Weights of a small GPT-style language model, trained from scratch on English Wikipedia: width 224, biases.
Each number is 500 + 25 x the weight over its row's rms, rounded and kept within 0 to 999. Layers, rows and columns count from 0. Numbers have three digits each. The size before them is the row's rms in percent of the matrix's.

# v: layer 3 attention value, 192x224, rms 0.216, rows 145-156, columns 0-111
# o: layer 3 attention output (transposed), 192x224, rms 0.178, rows 145-156, columns 0-111
v145 100:485506444458496515502494547517462505495486493511505473518498494512499512545521501505501515499481478545510527485510513547518512452507483490491504515481494493528490521508483489517497530506522515472516517503470520490564449481535469485510507491460507481500479496519529486512508519456494521524453496497518504482461496499464486479522481538504
o145 101:509475521530491497486576461452542481528509530498503523503480474475506517488512501509522510498539504480515489471495523464503512491480489510535517535524539496488531510544499500442490483505493497565484472523526485499410538540516486520487543529487517501450495498484479452513501537534496479484540532537485544506543508506499521473466479467487
v146 112:509503532503510560531513484514497519479473475440530487469500503493506497474476531476486471486463517517487509513522549509521500486526489503455564465518524473507481537525503498506525502543475489507502504426506485503509511547500470515485499516520488515510500499509511469507518516483483493499520503493547521509477474479482476464465476513504
o146 112:504519500498492459451483494478524515486495497551500495536514491539490458484512496512505476535547465529501527531481492510484493497475537489500425528463478529505490514444498493509471512462487505514489507532492501515512527466490526475500462502481513500483545491461504498485493490470517481516485500500479467475507514528529502480530534470505
v147 101:495509469486496519470532502506496513497506478503501502552508466506479523494478557530477493510521488515504499493488545516467452483448515511459431461472480553507483462505521529499474513475503482519542487530517501504503538503512504525495486521522471486472453501501502498496514513493500482495528471532465524493527513490467542487531467451514
o147 101:552478509521509492515444477480521505500481519522474507446534524509511484473470448482487482522445486547503465495472509451534524523501505515524564507524535534485511506466478515496501501526479483501463545517474519533505451508514512485524533473502522548528536490510466505509472477456508528511500503491512513532482455534531491490465517560498
v148 120:515480494561520531483483518476492542503520478491540536536504497513480522528525509463514498468521470509499515504496510550509467481494524482516502478457458520516461512547521539513495514535477508459491472499519495532518507512520493475458497506441514487507435520506493485566542480489477481494536488542508496454499490505464496469520517458481
o148 117:502527464433475496521539464495476499501451496469456458465491490516531483487477495525458517510462497487537476451492512470537487507514486537502497495535512457499525516485488491486482478466540505582523503469465527471495501485473477512531484476528486465497527491532490479459454480500501482513453522448474497527480489485545525512447494508539
v149 094:506519546535498502490508541490486474491480480479467534478472537497512491494477494490530484538487511477509457517495503505496499515523532481469515481493446507493518482477504484506515473508523506473527539506464502486447468526486484487514514495545513498527505490480453497517494458513510479519497519455526479532526473499435505516490521492498
o149 096:451461477467509526530439494495488527525495477507546460506516469532521512486516503549486495479507491534505520463504482546531507488444472502523507504489534512471502480505527538470505499484500522482458487503458498511483500501553489498501467481499463466501500474528509509495499490517529546498509486535479484437499526500527510527549498474437
v150 120:487518499497484499488564477474459524516509533463514496517467533478511474530472486521477488459473507470481482496539501495468494503491478530475516526499523516481501528439483477537529498522490509548517491486475522489484500506496488514473482516502553525506459500454485498516473518479503551506510548525509546486446524481490493538501514491487
o150 116:526502484501513491458453523509495499477506478531502512480531472505490529517522474475508505518526485532509442507471519504560527541476498495530457520481474496506482484520507495468470507480476503461470520541537518522505480460499512482493514503512469469521460482514491478472565517517479450498458501491492515519554478504520492474527540484508
v151 104:494506507528496518487494509516522527485491507539536493506521498488529495491544518536472471478521496549483518498475516538479461533467485482533496514509472544503479470510492512489529524512496514482439481508497501550510527488569469537480482468487505486477501532563532522569467527506510482502478472515506474484490509508488494418508472490506
o151 105:485461501445517493481519488519472497509489474509477455438495481478486473509461479513512543469434490455504510529464463464493514496536495501501502498475493506529540526502495486528480447502495492507528524441466460499471446480522490516520479486500494504495502474432459494490465511476488510494534514515505497516456501494496476549462534543522
v152 112:463493512485506509523530497521484537505474481472483512477539519519500477484525488484456499488523507487438547514524463491527477517499484551486527457481504532503494500476431525480514495490499499456532529489485478480453487511416482507509481498536494514510528454505508469540527535550488478546510482502547501509503489492551525500469449499473
o152 112:518491526477489493494467471506517498502515522493529533491476476457531535517478494495537509522513495483536480490501538484481486500478540480525472546440506513462481516471558451514475489488481533507538519453511549479510511481545474480484504473491528487486459524470499507446448458475509522517501509515491459500496482498460455499524508511500
v153 107:480497443509507512509466509449520518475521487503507531486513482478476468488452460538447490508496528439468507510506512521493536511451497518495529502496493475560490515470498533523516521519520512509477512462526513487534501495503519436491547511532506509528518473489516524525493500531482470466526521532538480457526523494514522478466468512477
o153 105:503489503482516437476541459509512486525461557493508456529536542501498503511548506469537500507499468535498494509506480504503493497499526497514459535496495490445542490473514488520491481513438484474503505525490541508498487496502456541476495514473491468494458508500492495473509518499506483544459512502519500525496447508500528486548501469509
v154 114:497482440517466515475457479470534488479530512480505509494509497507477472535465474501501491530473540468482473508509517496466468516547500520415483469490529494481461482553468485503541503491481462497507503463509487522542482481530514478502508505473475516543473488525487494503476507565501484520508522498488496445487486475505511550479506526515
o154 114:460515521500466469487516490515479506535479462512502519507471512509519520461557512495494495489491434493478493468532520522521535508499510449523516518482468463519533497450503546509443504495477509513459520531517508481513494489454502534526440490465544480504527535506479486505499494433530465509463523506497478537514489491519502509540516519478
v155 106:478488518451507517506490486499515493479491517524495471518534512525535492508478522548503479534517492497509477477527480552480502521500494520498503488491529529459515499493495495474488531452452516502483504520456535501533448539533522521455502481517531480500498475538499528518501489463501490531484497488464544513483492488490495552538481525571
o155 102:504473494535535491484487503534534472521491441485522578530482494500469535456500491450514525504456472484507503526471554468498491479511480450480516520506492458499499492511525517479494471561529470514525492506455451489475536479514498507498500500473507521462481469477485514500525502478503541508481510454496486511495520494501471505456529509455
v156 108:539491529508480495469557460489519502488485466509502529496504495501482448515506500488492512470505519465470544471476480519494553507480513490470521457486501513487474510502577471479475495500546517546505498520512490530495510527498502431499522478480536489466557511463502496511477474534547518524478519480482518548500500511489511454530480551496
o156 108:464476475501533522545508537548452473510471519508473469510495545513476511486513526497509498490485495571536471480503495459464456481480519470482461517551485516515516489512449553504481563533499501482498493490487499495472532512468524523464519499519504470550466515543530496501515532512457526498524513492480491453532491496518513523469488496500